Each number is 50 + 15 x the weight over its row's rms, rounded and kept within 0 to 99. Layers, rows and columns count from 0. The size before them is the row's rms in percent of the matrix's.

# up: layer 14 MLP up, 512x128, rms 0.342, rows 22-27, columns 0-127
# down: layer 14 MLP down (transposed), 512x128, rms 0.387, rows 22-26, columns 0-127
up22 098:52 61 40 58 50 45 44 64 64 53 33 58 29 56 19 42 72 40 67 83 53 49 70 57 50 51 49 49 22 64 31 71 71 36 57 54 58 52 38 39 35 49 75 47 56 55 45 41 67 43 52 54 64 52 70 51 38 69 74 73 72 37 69 37 67 15 37 07 54 50 64 47 40 35 68 79 21 60 59 49 52 29 56 48 28 41 55 38 40 60 72 50 55 42 80 43 50 62 45 51 42 45 70 34 41 34 37 46 55 51 78 62 34 46 53 47 36 58 52 33 91 52 70 53 18 48 77 59
down22 101:33 46 67 56 38 46 15 56 71 77 29 60 62 83 51 54 62 40 50 46 51 61 54 55 41 65 56 56 46 49 61 62 39 42 54 56 53 65 56 60 41 31 24 68 51 27 21 55 44 26 20 50 54 44 47 65 45 27 44 29 31 56 39 45 50 55 54 72 83 55 38 48 54 64 28 31 74 69 53 71 41 50 43 80 56 62 19 55 48 46 19 35 36 52 55 39 66 46 37 75 66 54 33 68 46 73 14 67 39 29 37 19 50 61 55 44 41 72 47 26 36 51 56 65 58 61 56 51
up23 098:32 69 44 49 49 48 44 35 58 50 43 59 43 23 42 57 62 29 47 55 48 28 65 34 55 45 61 44 64 37 58 62 53 47 35 30 55 59 60 71 67 55 37 46 51 56 31 28 59 51 15 43 55 44 38 39 40 46 67 58 30 40 31 62 23 65 15 60 58 56 35 53 37 62 42 76 60 52 53 29 38 38 66 19 24 44 42 56 74 48 34 26 26 46 92 25 52 49 44 55 62 78 32 37 39 35 51 70 48 72 27 52 78 38 46 47 56 69 65 42 43 71 81 43 38 79 62 51
down23 110:17 24 72 46 37 57 51 31 59 57 52 45 19 52 54 67 28 23 17 41 75 19 37 63 45 50 24 50 59 41 31 35 61 53 62 42 32 36 52 39 70 76 54 61 59 42 53 63 65 60 57 60 81 52 60 50 43 37 55 42 45 34 64 70 52 39 61 31 06 11 68 37 42 40 65 30 38 63 68 65 58 38 41 38 57 62 52 64 36 60 37 78 54 63 63 52 66 51 63 54 48 41 34 76 67 72 57 59 42 46 44 42 51 64 53 59 53 33 42 43 53 42 28 65 43 44 76 61
up24 094:54 59 50 80 58 72 48 61 50 77 36 54 61 68 64 61 51 22 44 51 32 76 33 61 58 40 55 47 46 41 37 38 39 50 42 46 34 36 50 22 64 49 77 47 59 36 75 34 51 53 35 40 49 90 47 73 54 64 85 75 44 34 56 21 33 45 71 49 42 14 25 66 61 70 49 59 48 42 37 38 45 72 68 76 32 36 38 29 32 47 48 47 63 37 49 79 51 48 47 41 61 61 37 56 53 64 46 51 25 62 57 62 57 28 41 47 66 69 57 76 57 38 62 23 67 49 51 46
down24 086:54 61 24 39 65 54 83 43 56 56 47 57 87 54 71 61 56 28 69 28 65 62 49 51 42 57 42 55 32 53 37 59 38 56 55 56 62 32 56 52 74 55 55 57 69 76 21 61 50 45 58 36 56 39 52 52 29 45 33 49 47 54 24 61 54 76 77 39 52 39 81 39 59 29 65 35 53 39 37 56 44 63 61 41 63 70 35 92 37 59 71 45 35 44 37 39 67 62 29 49 57 16 76 41 50 48 20 62 67 39 60 62 85 54 48 69 46 38 38 14 48 59 62 46 53 40 47 60
up25 110:70 33 48 57 65 44 45 43 57 41 68 57 31 73 56 41 45 50 51 71 68 12 48 41 58 43 25 43 52 45 51 61 56 43 48 45 73 42 27 49 39 54 75 54 43 64 58 57 35 58 69 56 36 78 50 57 54 42 55 71 49 56 54 30 39 33 72 41 76 27 49 75 51 52 53 44 41 52 31 55 41 30 38 44 28 52 48 40 24 83 47 53 45 25 47 83 56 67 78 28 57 69 41 40 70 47 31 56 83 10 49 51 55 39 42 48 47 31 27 20 64 58 65 47 11 41 48 49
down25 114:55 51 49 37 59 54 70 32 41 70 58 59 65 67 56 33 47 60 42 43 60 46 46 53 87 39 51 39 52 31 55 47 45 55 36 22 42 83 20 42 66 66 57 52 56 60 83 57 49 53 46 66 55 41 41 47 35 52 38 47 56 41 46 57 61 58 81 25 82 50 39 60 55 43 54 46 71 56 31 83 58 49 48 78 00 47 36 38 16 72 55 32 42 34 46 52 61 59 66 49 48 38 58 31 41 30 45 66 44 27 62 48 75 51 46 25 64 21 87 52 61 60 53 64 36 47 48 53
up26 098:60 54 42 54 45 63 39 21 59 62 53 59 34 54 42 29 58 66 42 45 69 57 41 49 32 52 53 40 53 39 73 41 69 58 64 34 51 49 65 52 48 71 65 60 13 48 50 63 50 68 46 65 62 43 59 72 60 60 31 28 76 45 58 52 33 48 77 33 34 35 53 84 55 46 68 37 75 69 46 70 64 28 40 52 75 33 45 32 39 68 50 42 75 53 58 24 66 54 51 50 40 57 33 53 41 77 56 61 26 40 30 13 19 78 51 33 60 50 53 41 74 54 70 61 57 53 67 16
down26 101:53 64 30 68 30 71 44 53 56 22 38 60 28 36 45 49 36 52 35 48 44 60 27 63 50 47 48 32 45 75 53 68 53 75 58 61 39 29 42 55 69 44 54 33 58 40 49 77 84 67 37 64 33 54 67 65 36 44 67 69 45 52 66 76 44 69 51 77 45 20 46 39 32 30 27 77 74 49 49 48 50 20 40 62 68 41 69 27 12 62 50 61 19 45 42 48 62 43 36 31 29 47 42 71 35 64 65 42 39 41 56 38 29 69 52 51 60 35 53 40 66 61 56 47 32 46 62 65
up27 101:64 47 55 59 22 71 37 68 43 25 59 53 58 42 19 46 37 42 48 78 57 52 41 54 52 75 47 45 50 47 13 37 87 42 48 58 73 51 55 45 68 50 77 44 57 36 16 25 62 72 61 50 33 43 57 45 77 40 32 49 49 29 44 68 54 55 32 63 39 53 47 36 26 41 67 42 29 50 37 46 33 67 23 25 50 55 64 45 53 24 55 54 56 39 47 47 42 39 72 43 54 43 50 66 64 79 72 46 52 57 43 46 24 62 82 55 69 33 45 35 61 48 64 66 79 64 72 51